Each number is 128 + 32 x the weight over its row's rms, rounded and kept within 0 to 255. Layers, rows and columns count from 0. Numbers have three digits each. The size before them is the row's rms in percent of the matrix's.

# q: layer 6 attention query, 128x256, rms 0.233, rows 0-63, columns 128-191
# k: layer 6 attention key, 128x256, rms 0.21, rows 0-63, columns 128-191
# v: layer 6 attention value, 128x256, rms 0.227, rows 0-35, columns 128-191
# o: layer 6 attention output (transposed), 128x256, rms 0.191, rows 0-35, columns 128-191
q0 064:155134164127116134151115143164098174151167137080096100131046113087086091127130109174203126140133129138155095107082097142140120116189102072152141065107176108112143124132114087132095156159125122
k0 074:063113123144170094152180133131191113142118136086116104171136073130142094143173120157143095156115123169137125139114114089157156131102073141140156105166103093069112125161122149122105139126110122
q1 075:145114144122147099097120088114133162128094136087160113096128119118143093155142149171137104158126111091137093152164124095109152127166087131150148152149158154095104108088111079116140162163182168
k1 085:165138148152173087112152090175167074153156064138196121098141115103065129135108105147127104201138149154176146113146132084113125103146129148126141135107147126147140081171110092152078126103094118
q2 068:147126082086092148178201144085169136126158109093149081120110171127157129145082094085092108099156125168087103133106065105082129112071123120108115165153181098138169135133112153123185073084116172
k2 078:114164147029087115157140140094114143180090152149164132083145139142144119106066149100118091038118126156160112130133140171192177128043105135090130151109105183205137135094156159126119106132140099
q3 066:113105171130101111206111165115103151121147083125081124113110107123174121148138153143121120092135089136165162097109125203084122150115159125167153140199103136147121158148097163142139138112114157
k3 078:178147070187065127124129158126141147132146121210069153129114103175078090158095078168117115113171159099123114109112120130119159096081158168074115141155118129128131170108150065137138156159171096
q4 071:148174103215180102126132130134116135096147087168115145101189123104126134142162179155096156118140129146168118162136128092150132124150151167086110111144101119107089104134036143090104101105174125
k4 080:104164208179147136112112165117026125126141163077144184138197154138067136149146125122105089178097132054118138084205132135141139105178109118101150098169125099145106203134143181148113157144135082
q5 067:189106093159150095144116114174107074224080187120079093075076096126160115135112084088109195148138165106160111176126151101063120159136082149091204178209085119114092165127098136089132173121135105
k5 075:146191187086115187135139220105124144111146140096183148130167131097131058133152120092112164125117183169093097124181174146123125097134069205122051061110141197115149077185061139110110125114172112
q6 074:112095105142119109146105137117082118107118066110110175130122121138119114186064073117118120135123096117139137133089085087124105131110125052111098151188128160173112105107104168125213177109132139
k6 080:149130137147110106142128126097108123132154145152149114150085127209157108153147105133118085123144206125152096168108164050121091102126122120079123111089107114099111126121156089154155176160151099
q7 066:079126118095160159094114123111172093159129128119197141164111131107103119104124114116121158066094109140083122110127141064082149126147081155118093103148101134107052176102155093067102126144157154
k7 074:155156154106074064049143132169111191183164141098136113124167089070125103140129120147106095104043154138107118109127144162127157113123133117151081157174132125106130140158092149105058178120144116
q8 072:138126095202171076140123081156139070074090171150147132129131099126112184087135098080136123214139131159146129112108146159162117126120119068155190087124127105107115135134152085095094131181205163
k8 078:144130205154187159128136108104098164129171125155131079127102053092105164161078069209178111071108104100150127160122135153139080154134097183132088091138090155156154110134113198073084074157110126
q9 070:148189129196155175068186104132086077087116130126142169130061125108109109046112155107132115084179119160111162139137130163122142154078149142095150206121122118176110116162102128113112112128125104
k9 088:175132121153126098081136179163192078125146116165153174115070083126142157057108133171092135183154151092129105125104103156102176118152133086081059178135167106120129156109118146202122138148187048
q10 069:047131124071158080141059145114062096170100163108181102128113212127124122148119187119135106130126092123145137047107122172071099133062125138204156118095185146118136175140185103079111080159168072
k10 079:123090095110129115104139107094159149169109093157148093147117131169179110116104129171132116115115097109157082160163156152136135093120125109145099109131142190057173153103137091090135184151195129
q11 082:141061162171125183152105168101116180141119164102113130115108129170104143158190096111133126119168145128130116079098138102135135102133116103146130109074129099099133144158150141147140165097155107
k11 091:103132128147134163129117106136131095161099142064112149100130194114122161170160106125155117128145130142089192050092103075158137134125118147255062123102102106127035086162119110135128123163146124
q12 072:129162152157103102192120151184056134131130111132172127122116092100125105201097130177154073127134123164148167156170167122160132123096184083170165129131105149179090109150131181192141153082138106
k12 087:175097118195098120176149083108097065187133061108100192141097101151117102155183142206118117176096151111114131084124144120108114082140127110123141135128126106091145148094175076114143205123165087
q13 067:142163113130128146137170115105132157065098165208104143122138107092156150142120134134114071132104108128163171161187130136157120150124115082167128141139187086154133105149142085135124148199019106
k13 076:093107100130154113094149088127164121145112102091152163106065091115069111174142114169087167086080106131088079107150111069168124134154120172132111138106115075135126103103158167121121103203164170
q14 071:098128153097145171122168115144144146096148186155155117140167129089140172193147104128132090154200124160135143087104132196148136116179140165172178154123111108126123153106120086146136137213134176
k14 080:121087130140151176069144148145177109156140199124112173143139163081142113097069175137105077107153115113161165150166130120161129166093158178138090143133116119103102128095144153165124106185088124
q15 066:154115073097184128125181100205085153122119160131131100145128135138154131131162141136102067098198084166124147116120122114178164158179145151096201159088123144106146087147128146146117096142132119
k15 082:111083109097129109149152059135134174153071118121131144160193133099098189109110097094128152124116110192125147136082143189170147099124149110115097128121160173120120124119155136090157154134192075
q16 074:114135192117161106136104186089118138195084103118150053129108056151190144159121135089142090110181140119141107160155080092110067145117136143074170090095166089092096142108142133153102123115069147
k16 087:102123136105055162048136156116178149130098139123182092139146129134149127144149132067157108134114149084122166088135175168137141151196034153144119159076188058152147134145106117154171109206140131
q17 074:199121106126195098140148113094094125111083112131113106076120162126121166187093109111095117093111052126151098178160117128114111132169115133133115168134154171113172100105160191153135102069093078
k17 083:089102130168079158157136114093092102121161099123101158141088146111130125130115096120130068187095156134182084100153068147171126141096133113139132125092144096137129143111131093119191153124118132
q18 069:177123092208116115175109102187158180096133084109098081219158136142085132151178080106130131163151136167090124119135137081159139117119104106122093150175103149151125146116115129077154112102130100
k18 079:192156166132137069140105184139163122122143120107125110119125102123102126116095130061178144087081165138137127140110157136088122124188122117118112109116170134116099143136163161127142152149137056
q19 077:167135215135098123171126078133141167092155192140106114142184079188162114105089154080144172132095119148157123142135152129149111120158141120046148064123162169160113146069085104069098138071138091
k19 083:160139093070090080143138123099051143080110046101087140158163160118131136145185112127149106183109190181146119057119136143046130123134155137074134139128086133148089109173125113125159112143071131
q20 071:108156082173124158116088080184139097131141174137155195086107090085140138128155167128119143136160124146144103094152109135160123090172080109128130163119092128118105116070137051111131124160128151
k20 085:073125155111113141133154145099132093137118119113115138119106114117137160128109123135067095162110141098079142175122106105077096178087167133097089125155143120168127103221175154113046051094117092
q21 067:149129155128168124185171110167169133131069125106159103105155124107092165184156085167109126144156104131100094167124143059137133122140090137163099098118133101157121145101142071104067122134070141
k21 077:132152143106103128079092157106109163146115124141139153116119190099143150128107115157173124063123170132134138122128031095125156104181053154120134182160164136157097085126139154119084147182055116
q22 069:131130132136129067086175137102107114114127137117140117116155139097128139177148191124103145169134144058121140113140151102138140087080159095116066227195117108086027119150126121186155064132128102
k22 075:164124143118151078126133123128165144105071066140149117137102133116104133078124171134146146146169114099138077125180104124153142142149118162128156159075114112125160101155103118177146107115114109
q23 065:117075143148180160050162196121135070159098110136143125134000194226102138132145159125101131081141148140135097122124151145126124110138150098138097158142096078136133148105113117142131111149147153
k23 079:122070119064124143151115160178128147132107168151112122093124112117122157082109183133139126154147098165133123166121137093131125064117120133045066140120140081107089099155151159100137072124173073
q24 070:096176131199061161125150135103128104146186144118127069130117173097071128133105108131123058214090145117132127194097108160124106120103119165147104157086130122092163138126103123189159162149183107
k24 081:061143126115062130167139178109115081124094128184152104145124108099175123098125112177140181101131125134118112166101097129077130056049130133150109126086131166135085142127138113161170171132130139
q25 062:155159174160126112123105140156086098102119147149082142065222079115107169116138105119128077128144126143125142172136174149119159114126174090097131144166107097135098148139092139161148114124163134
k25 079:071158160161175165085091140084070152138161104118144140130139143189138131113147121173171120117154171060132097119100079102158101149172101140098085139136088160144147090185140141141133130138126118
q26 063:177144095095136168092121142160105138142140114125171129153170211107148157133069090074120095039107074107090130189122153161108096122135087165103085076138181146161124127173124183119146126091163105
k26 076:129120220074057100119086135083105132119157137173128141175193127096177073093093170160161111124075140084112170122149165139115185124089147093123057162110106124114069098128140067148080144153082081
q27 066:164097136118119154134146143171134151116166113138068181090084154113118087092132149113131137137160104136111156088146155166097139147115167155121063166161149121144114139117159123137088127156085156
k27 077:131107141117176029082164104133138041117124123145143145168130159150108113170076162147166112111146131167123121076156111122188131104194155109111193109169139091210149141140146128222144090137162125
q28 072:170169126193117119075208125157116084116128166118130199093071122167130128083074186171154134124116170159108138145160092094159170126144162115105130131155104146113090115166141123128073152085167147
k28 076:139127142135142063127150172140117171112088105126082137130146069143122106141158114130146099193122152086116096132104162116121121111064118099125139093182093110151065105103145147181131135132113143
q29 071:130093112162075102114162161130110109112155130148137169134112126077151173064131117135124098092105117149073103120149115150195136110117124097100131145141096109091129171099160138160132140181123127
k29 084:105119107040162103090084185110111191119134090177112114141090122089117105119123140148075128127117106096166134115139156113110088121054165089091105125109131163123111108131120129126151128112196084
q30 070:126162100114142126126098119164141150150170187127113101107144101108170125159125123185159148108092147123097115152196113140157112144112101115112138145161103213143110161151149083150103118114119030
k30 079:121185152136131094100102091173100105197105123111138137133179132076128144133113120091108152110090102145098128170157188175108153170158140188149115105163132180110097103083070098109099143094166120
q31 074:155118086117129119106180098124103127141157172182131089156155118152121161198138176175114195105157077132140143150146113137124108172148131092121096180138138146163130130130092143189131127140145095
k31 081:112158115105132107138116169116121171127175113110161093126165119106144097106107127149089129167048110120096127107097073044123134109119113151038120110113087141086105107127153115073158124077131093
q32 067:089224153078169146090078117130187090055134163174132102141145104143122094136119110088083146134152166182111122136130158144121147153120091151132149103115080121101045102140124147135070121145123167
k32 079:134147102127120108136094132166131156135150141088096148146120134097076127128161109159206151127172127133084190152147145141108115121131083152142083090150103118139171156075160142154094122140169137
q33 075:127137124101082054156145146133168112144141111089120152066100124133142106098152212158088161135135114077131148088102153057095109101101192160134133155118170141146142109121105105125181184133092151
k33 087:147106089134156065112137184150165207139096127168116110145126098126166134075139137085111130164107146097117128111183172095162166124072161097157165098197142155169155144171115174161183131148128048
q34 070:141153087112126126159110105183117119127113114163124178076134162165112081154114126172170178098095156117117201093104172139140105115065126104107168151149151122118103130143094138094096134090181153
k34 081:110189158165104126150118107118122151174123103083122164128159066116169123110137152138108084140162153107109081126118146159128160093168131133050127143127124159126115110146179116118120102093130161
q35 068:133089122124151172169181112171127183149163103137136169131151100170123084114125091176131134107162182152149127169112187097175157111159148075103078101126100153143117095116118132148149103137167145
k35 077:143134162137106085175059110191149113152143165103111168157193128113132185129131162118157088164126144168135156107108101084084107108141130164076127118111148080145082121108096129198084081100082168
q36 072:079154126149162159135117156114116135158084127115126144145084194100137135082159171199175143084105115125132099146093164099141123148123156134101073069123123135091074172101064122154122114111120119
k36 084:092126139087060086064083092140105173125052175106160165150090095178182181101146187078144159138106153090139157132124194108090117129081068118174157120178141110136129157158134121179146144074130116
q37 068:135099146156216145167137138145176144112124136106149125094109152131147156132166143128074086126108138122137126089070105101158155086032123118184219070120116121093103087174098159156110152101130118
k37 080:170108131149105115147139088166138152130087085167108159132132136148120130104096141106166137127174086148105135222141144069145170141108060128124125070155185147115113157119075135099082145186115077
q38 065:117135114112145115122114151143137093133164196149076121143140157149169159061128100121159119096094203165132149147155148166148120140119119174144165151071109107097104089122081102080095125096146098
k38 080:083156177101159120092129102121143035091133056137175156176121141111132161129154101180145153078169111114100088166091104199120161184135103088124054108106118183129134134190115177055186111096105160
q39 070:197121103142129072142131126108111113113132116080093141074160132149118113169151174185082121161095117145153154124101075100150122084109194136115147176143105116149142133109110151178139115123113156
k39 082:150162074128117123069154154156058121133111130107101157127173159121172083078157074101146103179105149106162082062140125163121135084164119091110188138115153132105155118049158158255169189129169095
q40 058:110154084119180120147139139205139134124132131063143130136151152186090078168127132166114168125040108145141127159105139146127087077052170145134136122113106093155115150138076133101119161080174161
k40 072:175139137155148120213133107098128140103098118148058108115158112107151166202147143105154126135151162126163180152080142138116167163103140122005162123124118122147073111135121153123113154084128120
q41 070:060167163145072112134161172111139126121179150135134129158098136181113105115167168126098080124148156110112095139126144130095078160130164172174136144143168129131135120121134195116084132163133158
k41 080:222157154096146137133138163130165161127126136129102071175177135108120114111189182081091128148139139074113150183153098146092115085122072132110145132063108103139161129152100154156134150110098117
q42 068:078073193134116117157103159097112102179132161090106114131148070166122134121149102206130143120083153133138122100113124109141092123122139102120089191159144096158144163119136170168084144143085162
k42 082:162128191159139082140149139136111129072091071132129146111054181133136085136111085094121098072148150109201126137083055165111085140097165161095126090138103099140124070187103114110099108073081075
q43 070:101212130151125176118073138055130108151107156129096138149147165138154158121146113104115135114102148142142192131089196147158131201132139082168157106113126151127114095095164196137151139102148070
k43 080:166151091157192152168088133096135078074159100183113159140156162088099168140123115162128155116156104199113150112145155130104153148123098132129103102149074188090079103155173170100107126144098118
q44 067:104125085154138121147121140147109144112099150135071137169117108115160079131147144192152124184134117075108107094127155159116129161128108108202090145128164179167172148069128155169103121153121082
k44 077:164159184094116153158066159125094119111164144154126185121131139087130100184130131135098150126093143078077107173150108109170099123137128124183153165126157172125133163153088156148071122076118151
q45 076:121128158151208131099195130153168150151144144063063143163115115123135184079129145150166046152109168123113078145108132093105134164137131177090151107150104105104108089137092112154076167085114140
k45 086:119139194146098114151128217101100164061110076105162184150138176128133097115171100128114122133153139116130159123139151135144147131108120160098108075127113090099128112083134094083085183167090170
q46 073:128111110113133116131163136152135123132108156053111146078102100086127120115109112139173139076123123141114115130118117128172130172137112116160130157192166098177099147126108149139138136170091150
k46 086:120155131098115121091085146148083177057087102151200154120109126132114133115139195105138089118160156140112100149141129146119122122136126136093144156160139113208135097149162145185067090104164130
q47 074:173095129106170131082138139099136103176099125192166124132102136130122151086078058101120147127109135146095125141177052143199123104133098139138152076088139107089160135106129168137045126092135154
k47 081:085167132128083166144175134104130091060093164126104094124117122116114079127158199149193146104147162117107127154077139181148175182139102125151121108124123077170112172139109138081168093167108111
q48 075:162112157159090159180191142080155123086164094151169082139093124093144142088111078128109189151128124106157150134163071118067174095104127125048109119112103180093123125175104142128210117079087174
k48 082:113158114143063078113128135114162162147162167149168152078121059142149111108100113088152127193133098138114082092144096051106153104123092131103135139127119155065144158161103137121156142120129115
q49 073:142124088130146107129160087112093176117139148155086142134111080095121139094133159117106215147113108137147129101095096172065139150080188148045131123199070097099092125116124118125096120122115157
k49 084:127108151130076162100107191156140109139129060116101150113143116109141124086084133133105105139162148073091123150151090150084111110092153160098102136161142135118215142095174097172106118092114126
q50 062:121123121122153110095121127126127093096113138183161102150136112102101121123096104155209115090137128114116109126163164209152144108121172078159136131152117162153136143170138195042108104103144073
k50 072:095116119205096162191142121138143099115119096104075181163075096134148209131137171161166128115158127087132107110146112152095142123105132149097138147134108131110122133138168140099135171118081106
q51 067:116156116120068130162123096153173123120119161065142096108091061160117152145108055086133100178107064131133181145100148099135199131133070131141144152133150103126135161064109096148124149147132108
k51 080:125149148155162176123136105123108170151128176150109120147124121110200120157063075083086112149145111151140165093103104139157136107114115194133101176110086200146137125090098076079131163116131152
q52 066:108132151088131149153150106113157121113093079139138162175146137184137101168163186114123203133092166112084144097130079060116120122097132168138105170175126105114128081180101080109123080155112154
k52 080:182116099134101118102164164125190181126064152123176112110123080137095153112134132104117161118145103076113117181170098099132184127146168113089088149129107196190146163177127216087125197180140119
q53 072:140190081111148127122122042073099112109110108096162149139200130098121079121133124146104117155147111159067140144169139157159096161102158149133108107120122220181149100175101150129121179196192046
k53 085:110117086170100126150044116166067072123132103073131190115160093102131103143143102164128181104132091102148120136159142157129159094138156076165174103111152119129103135091111132153178110106146119
q54 068:170107110111096209113147160119132141189194089137136131131153111113119177143121165157147130176110066157149143160136150121135047106130111100131155126137130113212148159077078138116125146073107119
k54 075:181174175127134124135166138169127115140115157099092091127133087090220099132119179109083117142097146173115155100125161103143151140150127130083133154126190140074143147122188169141135129172118105
q55 068:200113114088114164140142059122127155145158053098111159140155189150141097117076123125093152106112104065142165079137123130177159110090151089142155157161116123200164120194059095143124112086108161
k55 073:156139101098084098112113146180114162175099053156128147079184117141140047093141112113172112150165132142072092126152151141145132108080177058110087088124132120166138128120112104195205146114075082
q56 074:019126154138180150121086107175160079094083117156120097171133125137122131099126077096126106132185146118146120085136136148125128148165112103113111136067086172087106047094172096099076121137127156
k56 088:144069184219094137138116158082182102069080177133133088073128148168098152125123122170164111164146123141141157144126108125186112121084136163149130115123168089081185177110135136073079131175042112
q57 074:154110144106191133129138066102138125079168131148081113144174118104153149113097084147126129136077125139156102145173134122082157117123129127085155099210145156158098105146078133085069092131181138
k57 084:128131139152079045157085139113080102086155137073113094111161130150182072139164173147164100137171082102163088127123182131107093128130154132157110112135147084113132132097070223120108144146092080
q58 071:129128098159082149121100112134134098167139118167157138099097149108113132051086108136084104139148131111132140136129117178159141129130085074183165118165108078181123125099125141140145162129183127
k58 084:120073101138132113122124116157159139178148156165147153104090099136132148102151109155085160132084119094074111154180140113148090123091173136104130138102103158109087106137156129156175168146176101
q59 070:126143118129117156066122064111152125118085146159148083090143121085167171117109111092127168195110127123164120134158105080178086106099158151167183122102122180091184106115087135057170164190201116
k59 075:080089120099184190115197127130153090193165132167115126097112166104123112155094120203086150086176121128111129186109142146061088142132109148092137110096160111116150086152147176093098092119115140
q60 065:109094082114144141165157111165178131131118123134083097165114092148181140155143164054099132126135145113122125107150148206106117107169158099131202177157185102155089112108140127157139102165101078
k60 073:159184091112150137102130114104099140169105176163135109121118166127104112157118127144114127117079133080060083118161177165181143103127161211078134161103097117077104088138125177155136075137173152
q61 068:075127103121159121150167114144119157183096116107133156187092070143198155103124125142128182201131159115106089120123155102047097144169162115129139100110139136118152162175113144125142199110143159
k61 086:128151165156071152111156162139140117045092125158191107101179099110136088145085081120067138114108153095090121175178168206145134109121143210174145138137167125143177132118109116137114101169110120
q62 072:140056108137177122104132101158157165140174122167187119186074106137124130140127111162142141101123084112171116178153157095122171075110113074166085133130106135094087148152111122091107145084056105
k62 082:158112125152146151150110141205188131176160166126127113065108097125111121110112095116157092175085086116070141104075141117082150206213147120102102127138090168129105090140141123043128100182136135
q63 067:117101148082109107091128129077111197092139116128148098127127103101168111102057171188141130125172157105156141112093166103085104113119157147098107133103122179120129129141152105119064121113170137
k63 078:066133104086135133148130162076167164099084168136105106147119107099153128168175069133158093199156169127130129072151135120078105138097148143117147092045154071136164068175148090106129118122092106
v0 079:104166157135163108059087095110090137178106173168077127137116209066125070101112124167089101132127160180154160080115102143107135155126098138127169087142142134118158101151158102159118168123116154
o0 088:129154127098106106205136107123111121085131121093112130176145105114114095116116182161107143099123154169092104115154116112134180103138175105113118131128185091077123149160167103150132058142174091
v1 076:077136151110105106130195184168161154136166108116097135084099066145161108149146137167125196109154149107127090157198069150120137136101060086140165092159107060128087077137148130163166134108116119
o1 086:090156145162125183087071099098178142164126186153124100118080096115114174096142085111067132160107116125145166094040136179121090153116152120144134187176113130084151167114140188196104149164114126
v2 074:109139120087054121177185144094088155166150105089109078094099111080143139106127180123132152150138132084113132117080135123092150112151152114158134107085154129160136128138133118136140161139149171
o2 089:127165098188126101095110121081114110079127124186072152154153155149087113113107104141135134212110117177120150146180149143139132128113131138107147062148148088165101189121171134128142123164156084
v3 081:182081111113134145107119145079119133141072109135115091101126106121136203107071149199132154172146083093098110164070121065107119110193104097179095190120126108137091139109176100133134158110108115
o3 089:049097098135109115111132065182133146112039128148119107124066130140116128141166137094157199166144170115095137129102077108098113138078141128175138099114140149123153115190121115113134113130109099
v4 091:151156177108189174183096148129140125135115102089110077121154132114101098095135125097201108112093149123214078140109161155127175132122088116084136150065139096044206109129149141087102131113087142
o4 103:130140119156101160093155094155130193117136140138134160113124081072095103166067111177140104090171147141128131128106122084130098093154111125104111054123142067140118116169117110144107102085139124
v5 080:082071126121129111145190137165130126084101124111088114152135156108073146112142127151137121084123124082135138188164093101108188168113194083153057141194097105122105147161143121099140139131134070
o5 086:134099126119128188107118075123111156161124134116165169084119117137173124149101086118072195065130088156117198084127132131131105150122115123079128106087128127175136131070135132121160123164097137
v6 086:096087105133068153137137137127065090099177155142140172109159144119141126144126160103179155152156147135082202135148118073113152128165146114169125089215087078151117131118116160099141134089134148
o6 093:117102094087141141161127108113069163123112106150149095146128128211154094127096036057129149144091072123182108105082151152135108074058162064110132125128136181133190136091181138129180176146115114
v7 083:138122101040110081106177098084164124163163094177146102131137104088056177224122147141146172113164057161132123070183107145115098088132160168150159134112112236081094125084151142160105102137128199
o7 092:129189139187092172145098162080140102181143147099179115125144151097140165154140187121124135175120136126073176148108121101146116132115108157128133079091108126137148202141125108207103137111120095
v8 076:123155066207136122168113136155167198092113090153109106180073139144109122080108119124120159146075125128147158099118109180123149074158151148066150168098149083130070127132190088134151144123079128
o8 087:141161184153200161101138106140127115111141145105127132133124163088125118105149068168096145165106144129145108252117149101133086145088149133203119092111147173162128096088053098087065062116142093
v9 084:143108145090070144117164118103129076146143113057088155116141082124148153151070126105114126114137073101110102132143123129143166138137141121178131155150123135098140156067163108085152149148108136
o9 092:113077174143118078124097153118098144071190147136111143123073097176159146144144148154157079117133144164101117096134083148144123155099129116073102122123149082198124128150153150109134061122104148
v10 077:135089134176124108136096080097115195130115102093088114150113108180073111082147100188096070110152129152057151118146073167112129101116125117101092171120137179167129157106129132118150145131176147
o10 084:145115123109116139174118156053124059138134147114140145103105125108163151166136156102171176106118127081160124157150143115116120153124108170158123184154189118116100156091133134118154097156026127
v11 075:082147148123135113125119091117126119061103154131130100130088121141080078116130169123168080221174205177109157160129146123150088110133112097146163083101142134165082188110134102091068073158160131
o11 087:189109130141158114157191108137122140104148114115081104155109084127123148149125141169104204087098137121083064100182132143151123139131176145092111141113167159108165100161150137160223154078114111
v12 079:108141152221105143172121124159156159180079125197047145143131096110115088170125104171131087120107089109123076150199137155152143085102163145092071135105117147131132135123133142091166147157104138
o12 088:133184126118134146099155137130134118114139159078127092102119146154099068124132140087199158192078156137124088104153144088095093144140102139108145108098153090094114126128106110098088165140116164
v13 076:116146120118064120125079113103060114135135129162160171095076155117103114171106169160132175125129060130134194127116126104165140106105119127105096172126150184179137123068123092118164103146129056
o13 092:096073157095160154106150087133127108103156088125121138074093126110129095085157104153116134099067160121146105075132106082142137110110163167121144099152109144078153149072141059140140173141148158
v14 077:154162130101128106130147053105104125101124090099170171123156156154111140140163082174140136128136164141000143161075129122120162143119178174146097095152075136163114099150125128076159134176104119
o14 086:151105125137136127075135200111112122154107095152133160114074144124141067117100140109157196102108086130123143090130103153117064108101097140105088199104123134141105160129131115167146130128061145
v15 076:112130158104186019119074063107048163165096189108152158144093133121054106137113177098121124132176142138136158116138110186166105162171114208178158133050130092129138127160045118151107108150154092
o15 090:146141105128111183084177147164190116076122069187171132121149151074137134130147139136173146100101115083055158161094135110126133149122118132102149134095131160195172120151115157179188129103122206
v16 081:109130073097076117128132114174097168131176149150102143096094105134121083139133089099109067140120135146166193052092170144205120111129092106097147152107159140116123106114126146104168195202111121
o16 092:175160120111170183089087133085197079112183102171110111152169173151150155167153157102142159052140161167138084176154156126108130149123135134146138096168077124089145107154068100081143059131155120
v17 074:099160108149090165126114110104137122127127102142125189094098143181211194127130138097038119125140151152119161102078049143059131110145150108110140152117165139120133104165139164240125069121200140
o17 084:104127130123117153203107151156096124109154151118120159160099166159108069118131134170109155081102152137149152125153153126100158142138113118162159118166095131160121116163131173081139181085126113
v18 072:167110122175122142105125125107180068165166118127161123113163121053127108175156108098133139125110148122129127117113173148141138138160089171146095077105136150041128193088136189114088117183113119
o18 084:133116146120097096094098185083102122125093115106144163150135131107181116133097141118100139083124089086120100107133135074098113075127153138108097073135112214206165140147121084152164136118127123
v19 078:142167147117187184116123140109103170151107115136145119143103133129091084178159088087118183108158098100155142107180133192120147135155056120121107120119111172098152147094142127121133126070142103
o19 091:141132064149075124091111080103181131120154181085114139061114126061163113114109097122120092122150137073138172159140130073132118170149135105166119097132154074144119093106082082122150046177106187
v20 085:134103106139129088127117191166219133146131104160168107154143085111112174183163101116076109074134114123134178063130138118170135119102130166130143164131182085117126149138098139114136172210101148
o20 093:150142112179110087141107103100156043130152116143096147091175178162129158141178131128158106104113127114107108165085084085124115098081094147135152129120127154105173093104149159135089131123203187
v21 079:125081126126115122158133157081108119166120129089126111128148174149120162086123161114157115107156168186139114123205094140142117097092103122158178133121174102103099082191160206109124151123193109
o21 087:097164060118100136127187090138164133097119146204157165176116058092100121181107083094084133137136165141071174152152083139152128175138146143159144122184137174123158153116072148121124069144088136
v22 078:088146102180117182148152111147144047126128152101143127089129117207132129172117130026117062073133156161085176133146146110112126165135077206096140120089133112106137107108121142141110150166141083
o22 088:166128143115153126114155157107136156093120169162121097154209107149118137075163123169107138047172136154141060128079107105132128112121097117131104083159126170173138112080113099082151143161104098
v23 081:146172158102123167151184176104100145180174134125162179083093054165130137159127113143063101135090120114143115080119094178093078149175128140095131170103165142150142117078104092120160133125103092
o23 090:095082143113146114112120157187179088167143114161161115154142169152101105045172122198164102122123149109148110137096123170179135146070174167115162118132130080124145108135133126197096101116118141
v24 075:079146128155142133136121152081188098134149108097108098144124105147133117108151146064161153079203174153150089171131144142136218140126116145089096083164144116168081181154127094108120141151093163
o24 083:120152171119080142135114152085109154119128175140109166136156122135163136139095111142135115169128155118149130124108087131165095154134106158121116116087152143093166142071135172143131091105077148
v25 080:120146089068113109137130076085102121108094172153159127171107123054115186159134159099116146160134106070086066145201142196119081113075118151111075147150175125134127128159132149191129080155110167
o25 091:086084149135103160121122178115158118192157112115144187093147046154050143127076168144125153139094111151118168156155155099134127113170100101161084085134136146118177216109125098083122134166103175
v26 086:163137141072186067091204119118144119089154132157180144111200099122066160164117132131156131096052147096140108050135108131200105134184105068122140077086147139091146114146059128116088102173089191
o26 094:122106124072076191108089109110114080115146129205167146128086134102126127111112130110100115141175121109111095120117148152094125117104114097137122159145121151119074135163089140162154075135148177
v27 079:122116175101104097134137129147131203173211105064163092126154123147155133133172077147111104111090125168154144118049146120113120120121061130094196080108135132138152135103133134136143160124170212
o27 089:209172171144149117160106108091143094133106159158106111106125204059138145113184126141119123180107122098122116124179107142126147129164165166186093136122084155147124109099072148102132105152114052
v28 076:109140147152146131140144092126204125096116072073196115118136105116134094133135157103148133191138110140153117101166093113074093131091081170191107116143112112116212129172135135120074109142113129
o28 088:073108105180116133166115130108087131088146156170089108156110095040158151179128127074091125209150128171103147136131164148085095126095184131115173137105068101135120052121167104168134124133179141
v29 081:087094126170102134130128107097138136116167112143151136222145083117151154125075116108098117117149105100168174139109144127100130115159159168165081145084114101150103142098145064120172064107103105
o29 089:088166188124139144076091164100069091131140167113154136107162107141126165123099120132172112171020154127158153170097090182229098111131163124075145087102147137120151144146115123123091190076155165
v30 085:151130140077143025082110138180133174094135075142165134112130219117129065164116143170246188148176091069116098121169145148134113133117108141144104083163161109159111145167140117110090111143107127
o30 090:151120126078118178157181123104120121125078135096105100088123115051126167149109140068080093217157121171053124104131123154062199093135064158122058102059183133120147094137154113104123153133083142
v31 075:139160135083095131084126136180135141086056161130176133055134145095134137086129140126179121141066133129149112160077116142134146119118109137140060126118135080170122100100134127193129112120138162
o31 088:135096127169144127162105130117144126152130093152130129157127142104154139124109081149137181121143100131113169124161126097104112111126168125135120094148081094166146131127108063047106145099157163
v32 082:154114124150108158084075199114186106138118173186109149113077104098143121122087200123191213199117134101116207156164155186121076164132106065099089096104113217136160146152133144098134081108168151
o32 091:142115163075117142147128099129063168143123103081150112114178146090110098178141078098112137162150137160134122094114141078147109138115120139082128124101109140136094065147160160119131162092169205
v33 078:154141141176163190072046119146149142132148095085142158152034153128101146126155164115168134180102194145128119146111117160075079140083131154115091142079199113150103177101141124199115104186123140
o33 089:161076145133123141170149137189164131177106038173175135102105072118132118129159129177114128161134098112110150144202135096104116109175128157095135070108087127120119099074129098108186137119076173
v34 077:135149082141192189145091137126111043093131164116090112184153167097151154169158132078163151125183114108133119176125112086051110112145192122096111150173089124134113127103137140127152116139114131
o34 086:145111154114136134097148099149055219100103118086152121146126080115168144208147074114091115128154130129095055102184149088200105110181096103136142113116090167171144113161160110101101157168163134
v35 082:114118133115150162151143109211104090123104139147162071124115158114115100065119135187087153097015093082126133101163111141097074124177134152174130140122134136169147099146142124110104126059098111
o35 094:165129092137154134078175134120134153070135144067114116164123071119163119158141105143165077167173095118181174148087148132082142126081159070118144143136133066169063106145071113121117127143125175